python train.py --n_layer=14 --d_model=96 --n_head=2 --n_kv_head=1 --head_dim=64 --d_mlp=576 --vocab_size=935 --activation="gelu" --norm="layernorm" --norm_place="pre" --norm_eps=1e-05 --positions="rope" --rope_base=10000.0 --rope_fraction=0.5 --qk_norm=false --attn_scale=0.125 --bias="none" --tie_embeddings=true --parallel_block=true --init="normal" --init_std_qkv=0.0631 --init_std_o=0.0 --init_std_up=0.0631 --init_std_down=0.0 --optimizer="soap_variant" --lr=0.0112 --beta1=0.95 --beta2=0.99 --weight_decay=0.12 --lr_head=0.00885 --grad_clip=0.5 --warmup_steps=200 --schedule="wsd" --decay_fraction=0.826 --decay_shape="linear" --final_lr_fraction=0.0 --batch_tokens=65536 --seq_len=1024 --doc_mask=false --train_tokens=146500000 --steps=2236 --dataset="wikipedia_en"
Each number is 128 + 24 x the weight over its row's rms, rounded and kept within 0 to 255. Layers, rows and columns count from 0. Numbers have three digits each. The size before them is the row's rms in percent of the matrix's.

# o: layer 2 attention output (transposed), 128x96, rms 0.152, rows 48-63,112-127, columns 0-95
# v: layer 2 attention value, 64x96, rms 0.16, rows 49-63, columns 0-95
# up: layer 2 MLP up, 576x96, rms 0.211, rows 0-45, columns 0-95
# down: layer 2 MLP down (transposed), 576x96, rms 0.181, rows 0-44, columns 0-95
o48 095:169117147135086141120131090128097120131168122064097126118116172160103076138128164107158145085118136150141120133150122172112130107104150157152129095098145164144127119120110083138122097153145120157122136139171078144141140120140142099147151161120130113106160094137129113127105102122135165111
o112 095:106103131150154139124155121145134063167087159119123133111103090094142177119130118118095125122115113156132155120124105098109123064170105077104137159151140112090116151111116127138153131138120131132125092099069165111102124126098104136131131108119122166141109122139114157107141152096141156146
v49 090:106115157091133158190097113146127174114057152099149112154088123148107110125165128155132133088142152100099083152143121110143091143133117124132123153125104158166145151102147133114118141175111116145151124145143142165141120111134119114106141130167118149143121160084102100110159134118115114108
o49 095:079125132118137091117125125140100120123117154131148101137134144139145134116150136086134146114155177117114126172135123093144076172139133080086139103145092086139160150136159151152111118130115122149126106105138182124148109138115153086066147123079150137133114109109135114118087116125137088148
o113 089:158168106112139146112106137091124098139164123162128167107108143121137117145118104129128088139105102117168169106134095120089147086115116125161122132080150155152100136121096112125145153088121098099093166146158118084128125111140083179153149109126148157114137122119128151091138155152116148110
v50 096:095158100150149107148124123121136128141153141107130120121131138113128168128137087145119133143116161150155148116113118139152126129140110158129120167103091102186140158141116166108126053123174093095094092098155112138149133079137126112108138097139143126116095124130086093123128155071115138153
o50 113:135143114122145160167162134141151102150142163144137147143137156124138137189118123141157186154140140165141166144132143164118146130173108168137174147151159176175134144132121164131130121144146133140139122141133151159117141158117137138148160163181188130144121139160113118141149134131121096117
o114 107:169129140143129150099165139134091141115140111172140092146099128164135142087157127136131087088133150118150119087139133118100161125098142079110098091111122138128153126137177154137163159116135111135133188137131111126147122123154110148159151137113127124115185103143156143104150177135162154133
v51 115:120120108138149135140135137116122199121132138132133141158134153144140118139123132084128166083167123114075133112099097143158102187146175137086098140117133108136168103084131132124119130121094175153149128154082109141115097095115149128139150101101133102088120129128129113116156111145112117163
o51 109:098144135114137126151185124135116155150167121114161138121101154140104090134130138121144092145092132161152072113129126121086131089116191105125157115143094118148111175161133115201117092135159126148151155141139159107112110134123170106093130167136123146116110122117125129124150133118120111115
o115 102:134119124119110106115078109172148090121123110130145111086075138142155174096132099149130149140138158079135150169178089108154121157103114148183114130135132144123151099128136125086132145144150097138095083102147121115125138151144105117148130104127135141119160166146125123129132094137168154098
v52 101:172128114087125149136103121109148093076135135158140130130110101170078078122124123115113099129145123147106081122140171136092169180151133113148113146137128142152103105171134141109096167110117111124149114123118135187154119105144081127127106135150124116133117135103110104167121105135129168113
o52 098:175171107107169132139115086102152121120151109160147096117137117145085096109146131140166128137149133105112124119151144121141097151138118145104144131115143095122139163141132116133140129159148115126124134100131123116163130148120163136118128102144117086131176161085111092116146138206197161128
o116 092:096140142126150127121135124124090171137134116180113157130157130098150173056125134101175168123137078145175175130118116128118116123142123111130143131158102117096113122084128117153123132143122137102125138148080105110112132147116154153175125122097150138121100140120145167108099120095097102111
v53 099:168131073131107106104152134166096124160134087148124141121116170117149128135112158121103136158124113116180173156157125146070137146142140145149132149087129128149103147115101108078131146130164149100121102149112169180146123121155101102141118109152110131109115098107122126147128174129125143154
o53 087:119126104077113135130103123168139144151121148140144144127146157156120126150121120144144149119120111140103147109080121145154165132108135162163133122124109151148132141074079140093163133098140120127121147102084114149112090167094197167146114147110134115079142131143101133143173123114083117116
o117 104:141135157157142138139109100082114153106124128127123123153129123162165095099179111129133105142181087112112110162120110112158131156134134112096116115136124085124139082148166117163088132157112154140123142148192112105108142111140102120149116135150115119141158143143125134106079095152153077140
v54 091:150112123124123143156141150088087147129131132081114092104135117143158135129136105103130114152122172117144154133084131146097100171110137165140112131128110165121115143155183162135119172131137162160137116125144140123204174113117108097111145116124118092109140140144095099118090129117098108097
o54 091:106134121139167129148173115126130087169126165134142101142108150133161115112130146130127140132161137161149121141147122102133112104152108098123093122157141124115128185121157137089155103155104135086128180129107129137153181124112146153119153137133133142113093113098159117128197159173094133101
o118 115:122121110067087117089082125167114124108095106144106154133138119121111137124118109102126130134096088098112092088121081139114116148082111070141146120118139101136148109139084100125138108138131158118115104114152123129110075154129105110161155148134121113146126119134137119124087123115135129201
v55 100:087151109180131154140131098099161126164160179127119153121148104123129123145131148115091128136081123111150118117112115117127152126158127092128133091120114109196137127169156122153130129131148060121135127076163145089107108126152110116128135151111159124110139131085116123108088129141121170127
o55 111:132151109177085176137136097137168091133128114110140123124124113145119098117108135116136150118182142115145173127126122151124105126159088138113080103111211140117079104140130109156136132136087137149104105157132127128117097086171124125128181121131141129150118139120138139089137111161126129120
o119 103:145110150100135089130121129138117160137124102122111104160098137093104164136131127113128136139091125142090112120113119138104114129126191147136146162156049119120132141079131128089092148120150118139147141139127123133130120159076139143166090118141110134122130101167094129169171104144126074124
v56 113:127167089148144095099150130122112117134148140096114142152115181156139106131108069116076144137152115130115095121159113129135120131134125160093123164115087099147123178170130168126125098103157097135110136148142142157104160176154140121107109115159101123105109113127151090107099125102139138154
o56 110:115134148140114137128133127130159075133139160118154134116121147105152104179123130115155094127115104117101048144107140143138135118124125135130132167167114150118136158109150140083145105153097068141132118101135126107111122160114113119125074168170161127150074135108113150130162098128118159123
o120 108:162132148137110115100155111135122153146080097150100102158142147165116139085119160170096133137122149132148167150142112098099154116135161108139154102095120150123119116128127123139097126088136148124159147133132135112155126081121150122136165098118148137123189128181099157121105166128143083166
v57 102:142128117112136122120140131174108120127139159097109097110151161106130101142127165139096105122140109103122130126102110113105161122144146078119170108125139156115136148091152118159124094146141148130149138106165094144102116171166132128076092138154104125129127082116178135104141160123058144097
o57 096:132072134123090135141099083128136096123121171115115137149123101113143193134115119136088152139084116155152129138104107115159159070130158130132133144143093101169157103105085122129133118111087174148130135118145160124140136098140149102140104145134133103120130177175106139105107125121124143139
o121 097:130142127186137154146139162162123151155123107171106145147113115160069118152124115084159117138119143147112111098127137114133093137155086122136132159088153147084122133170130131114110133128126090088132165156097104096091121142112115131122109094114159125163144113135100095119140099167140105159
v58 103:122115126130133117116116116171170148087071110158127181141154093131107084126094128091142104182119149116124071118132118121147145149100096119129124108136089160143125169132126128156159136152117101106150136084120153140161143105111129145109120143150104125139112123147166106169108170116105106117
o58 089:121156139133150131072159151141140147120109121179118096144109120129090169128067132120123129101125143098131108140164073161138154159117131099137093147147146123123168119116106128135163131138104147115123153129110152126158118135150148161140107135117180126160143131196139156126141108139178118159
o122 121:130108083111126141155091096150088092122128174080127169099147122092161100100148139128168119119112116170121190124131153138126093121156133127116140166153138091097086133147137077137109125130102129129119127131117112141104129137094111109141131145147121135137123113059128125112141124126092149095
v59 090:127136134130124107115120094168116112099116123086098142145119143140170123100144121146139124096151174157096125135066126135131105141119123177164174089129109125101123121116112127105164161128103107160084135142136147158137124121150099119121137105200141149135125059126161120126125151134161118128
o59 099:115144148113164171102191127103075112123122177144136152137160155077144154128120074119103097160142158133097140138137147110134135116121129142114118129119109114146122143132119109152123146084115108136128085150159121122074133143095148134113149120142138143096108160114066132128103161117128162110
o123 087:119121115142085103136081159135159140120140097141115124102144107169138102118123182123156118134106087137160141161127137146124159120183113135110144125104140133151098109130142104101097106106132133077131148125079104139143174137114142110144103119095096085142136139112094144134174108099089115090
v60 096:129107101149110161076122116090148107117112138156145111138162134088087152089141128159088126112081137136121152170138095153161117118163160131098085133144148128156136098100118149129171129128139129126116119115147137106172115138109137123127133110175123142168142124118087127095096143150136095076
o60 099:093125149135119116149142079142127112140140154102114139154147115172151138152117125150155170141183173124119140112112131117125148164115153075146123145091130135089123106138114192151125135163134134125114135065107103116122129117140155144159165145150120112129161119136127082099104147120155078140
o124 091:155161170116114157113146168113140148110120125148111127098139118138095098170133154095143126112118094115120120104130160147135159108084105181138113097118153120137141173127155102123118105061142127159132125143131166134126142115102135140086104089111116101105085151105149132152158096113129169155
v61 104:163132111118097136135138128125128162120140091109078131139113092126136162139143117150119161115084090158124102072118177142133133121139093142104089136143128109137156098111139150116138074104104126126130162109105081134181117131123149122130113110128121111136180136105153118175105168176141135131
o61 107:129142126121144141079147161123132132131182078107115154157107127141108086145121115081172120135101110152154160110118116116116120158111153121173138139097130130119092149149139108129111142075108109172081139087104116132136145140083120158118149134150106174123114125099107114141149130181142113135
o125 104:125134133093108128152131120136110105102048133150121100079196125153166111146083152151121104140176149153098093152140126148139135118127114109113158111102141139094138141108119167134129118155166126113132117174109164133113152099143125130161143148104116109124115121137140135102142131090118111176
v62 100:123122152121103109099134128093128144133143159108153124130125126115098136138078116112153135191093086105128142127095146149154144177155124105121153143123101135130144136127110159150141137113096137180117133136117123066106113117171083139136095112118177106161146152124086088101162124143129140096
o62 106:108168116157122098098099128105123132111130181108131141133120092162150109143092142151092140112112110110151098107056156129105086137107123121116102158146095115134115092137122146148099120077146126125104114164168103097134085099136119074128109103127125126131138137090113136090141099124122138112
o126 097:095123119111103124148132125148130111126100099135154113127145156092114143093178085083138135126125161137100123142163112107107124111134183101163148128139152101148109156148129117128162116161149150147149109113089150162138133166114144138139118115085049109138101099121143110138090135105155120163
v63 097:116131141118133131144112107132123118138169149114137127110125131161144159133114131118122146141115116106118118162182140171096074178092076127154138101138145128116153120119106147096125181099132138075088078124113103153088127136155150122139112107141081125099088151121100144150153145130116166139
o63 100:116077105091116129125106129112148157115152157106148184114134144120128111129108160094103135161120108106101162099148119139138143130114124105094140141128121115103080124156134120109136077171146128094134107116117102141076159167109096154128141149138134194120135148134150139168131114157103129174
o127 109:130141113163143146105147179140142141144103119157122097144124095152102124114161101119150130139174130148194125136098110122108123100142129132154140143149135114178141124089128154147116172146110165164103155162163109111159132107143131118176152144096111076134127141123114088125112136121154147081
up0 106:112092146136091121128103103102117140135145132127093114146109127117169131097108074140179107138155143127126141181120102141146135154151145159126150106119099111088123124109191153126143169058112119140123139115124139124147119145065135110112142083119097127127137118112133124122121127179147104102
down0 104:104151136145151148165108158106152069156117126125126153123116131168143101142145202128136144170139105103156104137137132143102107124106130096143156116124123165167111177119108182144082094139098145106127131114131092146144146094108135113116159135151128137107126118104158135109105114108173151136
up1 102:137144138130077160102127119090151129122143120095153134116112166101172107130127096120155138127096097115117147131142127143150200131126091133114129076137138111135113144133121117156114109177167145122156092140098124097119137147124189190095152139108124128133126180133109156106139131130112134144
down1 115:098096116121157142102153140123120124149133153161122116124119161116150133143129142141086125134082068119110156095154110143153143099116141166166099123088158111146139115116103123096146122084131099134154098116132142145113140157142131155122136106118134136117162122149100098146081062143072164111
up2 098:120119146120126151086107130159113140114128075175115146143128070144113124139136135110148141145137116117143108176130107122117131141114096106127115108165169131111138150118133120124111181137154205143178115141103153110118116143111126115126077114102110080147176118134134166130160139113145158158
down2 091:149155113137164135157192114095162105138163182102130133153120126135117166140102154154103149099161130130117141111127130120145136149141146117107139179112108155133111117112133185109151106129134093116130142102108105143168148141132099117089161158139127196123101116093152137150109140134116134087
up3 097:143127088072120135151140155140091155132145136112149165095152135115121125103125169146143123107099129133132150146152106169128152131141112107134134112143123124097103077086164128101063129123180158154132125138140133154123104194117106116104175124132131168099149131119150139155089120118123107128
down3 106:161057118099117100126141113123114103118135131109129155128160156100119106148130142100109101120119166131122119106151103106150149125118154139094114155128113160129123106128108111105148104120175078123137137070137098114136140096127109165107133116194105113122088137132166164133133076099113098115
up4 098:130105143156107133100145168142119147124139107100121118145165091114105140100083072129121136126129134151121172126152131102138136119150154100120151099145129136099099096129115116158102146133182130140091084126115088172144117126167150073149126105129102164142175082122130142133110133093157146128
down4 107:147093130112099141113112165168074103090141153140138144146118092119165137093099174132132112134158090092125106141177131086093138148138129178115098118128140155093125094135164139110118150122098141103133154121117123135138114119117123145088160101106142111118094138145187140144120165130145131106
up5 102:073172104151127112072131118122137113158128095161119173183092137099137140131171133152123146134126103107151106148162095140097118122142131110134143131145140155118131108129104101135113121172163136137129165144108167140150171144144146136121096191128133159145119137093080129105103115127138132142
down5 105:124153142130122135158151114113091132162085124103135107137178120136102134146145118094153114123102141146213165079102110125102101156145104127141075120138121131162116111162105143122117123131101142107070099131155136112102117094108118163126150134124153119137135078133133119138119153133097112165
up6 094:093114109102138127134149178137124133135129097116109126102109079136142144135132102155117140117148089151124095142167107176172125131087107120088140150141110121127110065136077126192163124127147151124158144184143120121121161150103133142137104139123127158094158114123137131111135107124139115086
down6 094:132119134147146161146111090099115146171146134111161105138136100123097132110154142084178115161113145123126128110073101151087143096131112084153120142092144088140111144150162153094123093117106148136141098098146152116173134136108130129153110123110151108170119154074102106128156156125125143140
up7 096:136118081113099152122120154134153129145132100125132137129126109141077137114152146097127155139133116168141088111147087140143132114121134133101105147184158131150160118168048121137089148112121123155139149145122132118096130135128125135123128146162142116125205119156082124135109161094125083126
down7 089:144162146143114144100128098093139137116089108084141139134128127102157117122065148149121175149143117128103108114122169139159142109123125124157103068100118101129142121151177147088111120141130113157131136129090132119149132144112099100156141100148144113127080141085122111133094091186143132110
up8 104:123117148090117133130075149154104057151148107108194143138148131090156153097103128156139116153137082145151142188129129137085154113125139159154116146137121148125143138152084099108155142106113131128136129128116145098070125133136113115114149107105103137112096097118132108130133156091129125125
down8 108:130148166108161124120104129121153152167143092152130076163147128135104089135129115176102156107160149111165104139119141129131146115121142119138146140158137132132136173135138182162110121132183136120098138132079124137161115170147130138135110125165097150165156134084142143117161184122125124110
up9 098:151119155119145102122133139125162156150168085109108128143080139075129087142126110166121134150117156108160137117189152084125099123117176102171123092125151132113179083141113112133120145092134155129065093110113105120129143154118114114116126135135127150144153112142156133141108119148123128144
down9 101:065129121106108173125101117156141112128109154144119140069135101118157126159080113128143137118145125127117126149127141130107138131096111145163086111142144118124119097115134092126144154160113147148100141100114089135157152181127166144160121163079140157099137131090106085134135160166126155145
up10 098:118156128136149126120112140111092142108144160132133113124180126143122162111114144146130098143103174128068124112108136079137134133092149153131140116105083136099152145136155146150142161124151151132092125137134139143095150128141125141108142142134104125087124154061145075166107096118192108139
down10 096:128173163069175158154133154106140108112151154122101096149130106113140152140094127134152107114150124137166129111090156106127124113128149124148138122148170135116123076165141097143134151115073150142115128112118127164159136139121118140088071090139159134153110121084132165124127119108120165127
up11 106:147149127160120158138129120119121119087105115112083129145119149173121086085125146151109089149134148145159132135136113075140145086168112129117126114053178099133124126143142163139149133216128106117147146136129146107123123102121096142122129136124120180138122128130159123129158128111143118129
down11 105:147170131137142144173130122114120150142135159080139077109125153122107159118134116093146092120135108137159157139140138109122140148134139069114171129135132080137143138083131171143125146100140121127106144111097132190082135099113131095135156105142078085155125142118101124148121139135168124110
up12 089:171073085136110150118135109116138144124125152116092155136136132145111142127131132140164120123116116121083143179144157077114159155147084116125122119135123102161113141184152162115127176123155125133113145127100131134133098112164138111134111098092083082159126138116080113117103111123166104137
down12 090:152133165115171100113131128162141114104107129108172103104139130120176162178133094134121105170137138159165088143138096134140099111129125154167112060147149154125123135098148132169134116144138137100114136103122121092143117118082098142127156128119088122099130139156159152093126154123113149146
up13 093:154120133112143125150155133143090124151136113143113130118141146144169107154126157117135096124134133123114101108145134121097092101099089126088158116122169105173168170127142132147115116157141148095182151108091156113104114101192160151076089148153123131119101164116151109130121126131137153101
down13 090:101101138154113096077093106121109145129117129151144111118051089142103119121081094142168122119136133149162104116126098131168099141094134113121134168126085130133159137122165166118135113136134124133135145128176145138184133145147122101100127138132123106085113119101101164163108138133148123147
up14 107:084120121143113112105152179111160142136125091150124101153158075151124156089102154113124157107150128092108153138154141060129127152120142116131132118085128114110150138141118101114134111110126135105108176132096132169138194083125099111127162127117113111103145132146107115155107157101128141134
down14 102:121107134125156157175196118121120154111108153161095152169125145131109142139146118109087111141109128120162146097144082143102105096110141133127109109156145128150136124122111117099146106139150123110131155146129084150108077120134124146134067163145110112094139122129103131146141056160112132105
up15 101:100116082149115127141118142144178100125133112150150139147095096155091131147130136132128124137143141161168114139126121136135079115128116157077101121093128149106155163125126142115141157146152135108141129064129188090114172127144136160122178124107112124136125117141153112096135173159131082142
down15 094:128133146091153123157119102206138160139106119064142141152140142123132140123117089137117133141123135125101114132164135110107130124117149140200146136161142124142109124130167091167095123081108096113141139153116095171139138135150146139123072088120107109114130130100131130120122168097141153137
up16 099:077110143167098159092128110110138153170148149146087135166075134088138128152123154105117107125147133125113104164141163158156138115144120142143116142150109144130120136142123122130124137153089186173125129120085147134154104153109148106156101091105132109125111136136114131057117132130084137119
down16 105:163134140139083134125099138122111158156109155151126144090120134093132103081113190130156125076149120091113110168132148115153109136084178088120108144154155138093184139123156101127110117145127138113081123089086138132148160134114121099118127128113145109105146135120099116096121132131142137127
up17 103:090149154109109161142160063161128142098120123123130123149098144144153113084129148094149151150089146159070078147147097149114152128143115130118138101099132156111125129098133150128168128127145125146153117129165120096139119134126127136114140202101121086134133126153125140083100116117163118129
down17 101:168106131128133166107140158133146132146139117134147091102137151148130142087113177132180126152117125127180116111141119088150108135140115096145097094115173127108166122134163083128108154139114109162162117168089148130146103090113112135118131141148130141196133158129127114119149124109114095088
up18 108:125105093111132142155117132156128164148128121143141125136084138152158145105139119176147159109098053149118118113149146101127144089085143135133089171127088169106107139123105146076117138136192132131122100135117137124125105160109127118106128109103150160121116136102166133105130103107147167145
down18 102:177170089101115132123119137124140128094129135136111065097105124137145138127154112128073144140138143121118139130102104159149125137116156104157147105164166090168113155131154148136132119101109139087117158183084117130100125102118119127170097089126151110136131099142105174152134154097128113125
up19 110:152124164136139059153166108108076083121122112093114149129140100152135121120150107116103123130120101138148152123095145162124127131129133117131177154131098141157110111073153106138142136216136124123194122147136142128141161126122139132140119158120123103097133099142148130125118091125131113113
down19 112:128126128181138138150149117100141102113153071137095128167116131100164123109135148128124158109127161153091124120135123108149090151125075133098130132149106134113117113132140107068140084109173152116125142135135113124154153120122136138157105125115187172130158132109112136169116106157079111093
up20 091:115105145110158145097109110130097114144124180172128128162101142157149097114185125110182121096126128125140107150127176137113112122127159116120129078142111120148085128121130139160100136135160127188118178151116123148124164156084100123119138120107152124158135134111129160128099154130121087152
down20 080:155123138129119131170144153116140135091131093100138140089153157095123109159104161092130114145136112115142162136124139147112115102136091119130132158128188173111150124135103143140175111104108186084144142125149122125135124097137117133144143106198103100147101114131177109114139132118093154102
up21 105:143142145137117127146116183137120150074180128112142149114129151127111130131108142103161132116128152109133091117132132091105080138106124081087139178122116104123138121160154126114141128110148134153088155106154137130108086102170145153123142128127184093083170172157123137130133136129148094125
down21 099:172136137106128152136140121175083139142112128099123132124117145135146133086135143119148126173128150189156154112092129145152057128097135185127097134126129141135118122161133138155124138099106138091130105146163132158126142089123148139171165141105119142165143102093108109116122097141159151103
up22 110:135122086152107130092110148095104155129120155076130126109099164173134092135119148160110129085162133139117099111176132120111130143120138135105160124103147142158133122111129125133148154118111142146118111138148122146104113139166094175187115108087141124109136128179138140155073114098095109099
down22 101:097149127116127124126190158082186114147174168081126112134129075128131153085153169097137122166139155123148137096093137122143129141131115152110116125127113124112100111135104131091108143123118141136090145121146121135128121151139156080119130088110139088153121100121113144130159145096090163114
up23 100:106160144074096163125141108106098135122124117112152143166151142122138140145088124070148149149112134148099131149108151125155182123129167154143159120124100163149141142117149144083104110128076174145124140160130087161126138107108169145151108146140149117114124145093157120114149121142083139129
down23 111:175145184098140099086140140148115137130100172108154144173157136141141096163154136133107126119132149143115110105138113169119154126094107113126144152121151093140088145158150114126071121156178124120124142123119108111125127168175139122130133155150125125098136116132140133134140155150102057105
up24 090:161106113101097138130128118162119129122116142128152117164075148128094158113163110161120136132094087137107159159107146131150154085100162141148130117093131168099170135147129131121090118122141219127132101096154129156130116122144134137173117163134128117128106101138148095130151149143099126121
down24 097:115144166117100131142095105136120145135125121081115118110155118133146156201098137118147112133187116124115130154135118153097123141114141140167138125140103109101130109126136153125124061123164122162149118093093109140123136165102110133080128107088117109133098123145123167124124171112177159159
up25 099:105154111107075098126139112140110126093123069121167122118177095103145157094129132163106134135126137102152183127136126148143137126135119120132158161110125124131122109153129108126164135174123182121142148090100091164136162118117170164133129137105087120102155098139135106155158135128151123095
down25 119:135136140116133093091122104105124147110139084129121099109165130094148154114147147165106117160132109099146161103136108139156137122129132121136093139083110131108095101132108089129214118130086126123129131108135149137175151115120178165132138146099082162145118100132148121154124115096138160102
up26 114:126101127140139132160147064152112113160150114126125077120131111113137139160151143150128157107128115127084108115164158138167108117105121106131112136158121140115191094167126140151155109147135118099147097114113145136134098127162140122133093135132089135143186151147137137092115092124161147068
down26 090:102124098163135128143120134140106117089111157143148122120119110201101136085116124150159124139100126111128120174129121140134136162168119121120165154132108130138076157141131143103133129096107130130052125122133126075094159181121100160149137106122150113131131142158135115075124155126118107122
up27 102:096101147119114153145146100149122120131124146146094105141133147171163133137141086120138161105146177077127096154153126145106114114164153114122152093125133127114132186115115133138102142135154137108109104119086143101173160114137168122126163168070132071106102145116121134134108114157141139120
down27 105:105148131135107125148152176123069143096122122164178117123131114129117134109092141093124075130121102111100114114124124109149118119135133136111085097137082114134127127131124128097162134102128122136123096150157107122176154148171122145134122064125103125145130137119094106171075096137091099150
up28 107:148132099174102123120138108146121142114166116119098150132120107161116139113125150164175110118158091110186123157118161122098103122098125139200137149121129124074152111109132120106135117092157159133118155111132144116175099141131148118125115137124109074135139126074126163159134127105150114152
down28 110:117080165121122149185164092164141114131124157091100129154117124127118128146118108089136089103136163103156119129115146131116138126162110133125125132152143112144137154121121106136191155090147147135139123089131123156142117134102149158130131111138086081143138127123091111119125128067103132197
up29 103:099099169151094134104110118159130128138106120112094136104143160135122106128121124138167114139111125168124123164127119146166091100120139113175134179132145122132107089134169112146148152138150123149162104079136155096137124107097104144060114156114099146124130143187125131109150166151125102116
down29 100:147122107102101149166128153169139176147156120141127088124152177099150096132093133109141145142119121123157096117130100162110146123123167125167096125130180116097124140152144118124134157107130129102088140109096136172093090109111101142137147133135159170143127145096079124157162124156125112150
up30 101:094142139136120126183143141144127143114114170109121119102145131164094132099168123180131137122133133131173141087171106124088126080106158158160152147134108106170118129156121123128110141078150114151112150150148150112122137143099129122117145134109090095080152114157155132128150125121156109075
down30 093:098121152155159155115150126142100167124095173152180120121159163120130157115129138081109095164132110195087116115146116141127152093103118119107145126147136099128117137070137148149108100128112125063136131114090119114141126146166136146113119152102166113143150113149146108132126135121112120157
up31 098:153123151145069110178079131144155129130101093148163111088108148101117131147132144124114155143133100165115136172128143106152131094153144119128144109124191163125136152128116124142100178076140156098137115129126138107090152115147132116135130144121168137123090100152128122150156084100145119142
down31 095:072142135093135114095149133120129068137150131129138190160137114120127175100154149119103086129124137128119091095123161116086126130121095150088134121143119102126121150130151106162149081139160157109119132137135108148142154117126129170128183106158122145137169126146142118154091136139147151161
up32 097:143102134089090083155127149147125146178136124097123153133147127101126121090173141122131133145069171161101127102129130158153148167120164130133130180117163089162114118121121098116134084101140113154135188136133142103128092098134123113126096148123144152156118110104127149135127106136098105124
down32 085:119110141139195142104126130098129137107129154146141083130096150138127129179116121153129113096114107135132161117167111128133125096093101118057173167127131111148137101126132144167163133164134083139147127134073097137127132165077098110162138139123137130129159099120130102114128129103113138127
up33 097:126086123122089131154166148146123123155099121155083104125149104152079103107145128106147133164118166137091073135135133130121180145148102104084115115067129093123129142107095138126132119139111181139131144143137110135152148157121119136120165136141132156125101088121161100158096128162148139124
down33 093:115115099089118138152110091121160142175110116081114108143130146167141121098137148139144149108100110115108121125131100120122128134047135124156146166130130112103138164183128144116111118174105094157108097168121137110161148102109128112113139121167154115111120086116111157098103112099141135105
up34 110:127102127147085132129104123119128116126139137155149092094122158112112150152135169109136096097110108154123112137186101158136106116140117156126205180098138104144154127132140109110081146119110113164151121115115108125128170129078150139129112131113137105108129099130132137134095144060093126122
down34 112:159185167148137133125142150124154118111116120122107076131082130144121158142120107160103112131096095125130103109132121114111147145110153113119097099122172097082100129150107153129162160157124154117081127146184117162117073121134124164114156111117138127133162132124140125140104143180117097139
up35 100:161130125127129118139111134146105132129117081174082149181082119136159116104130102118131148072145138129115127135141143138138142148159119105111093102119144099180144118121126156141189155125073110148134138101161103113099107146141154111105140113113071087126127136135135148123121088155104106137
down35 079:121108143152117121078144194113140108094133133101139103131163124109082136142150134116138140184141144132154114143091099109090094091119161109120149120143133098098096113141128105121101091152152123109117128146104142123163148106122091119153129151147153137139090106131140165094152159121165179122
up36 106:116143137158095109120110122164094094121125085131122103148131094158124094106129146107152157138111189104141141151120113150094108099150128135153107153151136104155091144189128079100109144106130174128155148104156111133112109135116168117085138076119150102146140135104124142142126111123129112087
down36 104:139123134112202101123122101099147152136152116137110103128166124120112129133114167087127159148170114142092160128161161124189068119154118127103114112143137149137187113113129128150167123145139171160138115115132108118095119133124127131098153154143102122131111126140123140177126081140109100132
up37 107:129117177112100093138135127106179109148096144130152122124137156080123115108127137162115151130106109095133128158152121127120179112129144132080033092136120129127127147098129139179119120134092104148112127149091140157152148114149131123137136130158114124125122159166162120093172126126124118130
down37 087:084090130115090167168108142132132112147104174141139143145144148120115113128128083120156099150130145149096125105082113098130101108149125126139136121141185079072084115135143131105163153102100141126159093132122158144152128117093089151128118164092119126156130141148106149137133157101117138112
up38 102:135062150130113107129117100133094102139103136162118144103130112143152142103147089157127158168167083162122136101174161148150110110111109149107186144161147137152145160102084135130130112118098120151098150105123156102102135110119131153129114081169115120145127099163148131161129123140120118138
down38 104:125118106148169153175119154111159079107154136112116134155148119097124113142149143121112109118132112120135160145136136105093142103107142119173082129134117147169156106143135109110167099072126147125190095083133094155125135145100137124109127103122131123125167118132120165124174085117102135095
up39 099:115121117151128135137121100118097120180091157126165075170189166123099123120165161167111122107101135093104114121125165177134104129135127129088148115106167129123134157124142132150097127118162107100177124118131152129134117134137075137112167147144149138115147114115123148090141151137131104099
down39 099:137135116128122168099081139151118120126090154149130148093076133108129098124109050119164111133182124181161146134089161116125130123103136099131134127093134116115136115117142155143134147174121141171101133087137130135115134173110131112153112185127155109110134164116137126143115121115146108123
up40 093:119138100132126108127143148160156141125091117096074157131115105135113149145111143150140109118105045138115138119137141101120165112134127119124131118136126150125190165090141132093127109121117172101136150100091119124118169161128110126093166144107144113137094132129161117135138078083115155164
down40 092:125078093136109105134126101139092144131134122125137104123111100121141137143123115142161131133117125102209154106136115128142101159144139135147129124112130142140133129121167127107066076125135135169145102160111139191153154106119135157179156101113152134078109155126142116119142166145087136133
up41 101:140148138114136127139155143152119120136113100113115118170153134149138108128070115127083086102081149115122131096123100105134134157159133152141114158139132127136103157140074101176137125127119109119122127124153097086121135090140157157063122150122151092069137092094136083129145118113144135136
down41 109:122081137134077097131125121139101143121080097143131105085140106155151084124145109133141135109125187115187097135162120128119136164142112099140096124146123120112135137146162104161144160108104088100141119140175121170123165127145126158135133128167141108162114136170142131167130111128160129135
up42 094:155154120141138153153118104175149128151130124152147131123143142080078110111154160126111153133141134176127085141149176130129121155161134108143146118137124116095127159067125103108109140123100141124104127132167100145143106078137109150127125119120172122096153076117132161084171123149111152131
down42 100:143143124115132116145100123129108147084146168092117148115127151141093161098136114139120141167107151117163071140166127159122130105139126116155135132103108110148099163125106149143079157132119098129104122155142168098154159128082135108137136151078118121091093089154102142137099130173162116123
up43 095:101134139108139136119092138142140137112127123112084136166098165095108129153162150151126135154123148109137175127101107114122113126120148152098130130138110144117115093104157127103119141151118180171140143130125147159109077148172110125171064122096122104170154117124113122078136109186126123143
down43 088:127110151107146141129131104143118115121123109173158118098143117142171100129111119122135152153126137128128141152142104177177107141071089121132136095083179080107119131124070150131114075142117097109133126112092141141111177143133092122109153161085154122155118128133151137154096122131129145128
up44 108:127129133131099114144106090134082152129160135161101104130180151100137149086147132136094115145154122106188112109145132162132142169152128134103142090168132108117129123112105102126124111094158135150126107136139174116133169140117128124132111124120140063111085134118128142181090102088144124152
down44 122:134106110119112147075163124149117149108087138142130164133107132102115124135187121163063146138125120153164116133113117114119128100192127121118120130136101099164077107143148128149137154100133122140160167161113140116121084109177146163155109120074115157113148126122114112149125111126134127117
up45 100:058119121118101131091122116137146144167154157131178138132116135124129131137138138145138110148127111137144141074109138133086147102187099143133073089112104109105115109119156132101133122165157086103129176161103112114140163107139143116136097134126141124130105097074145153118154118123100139148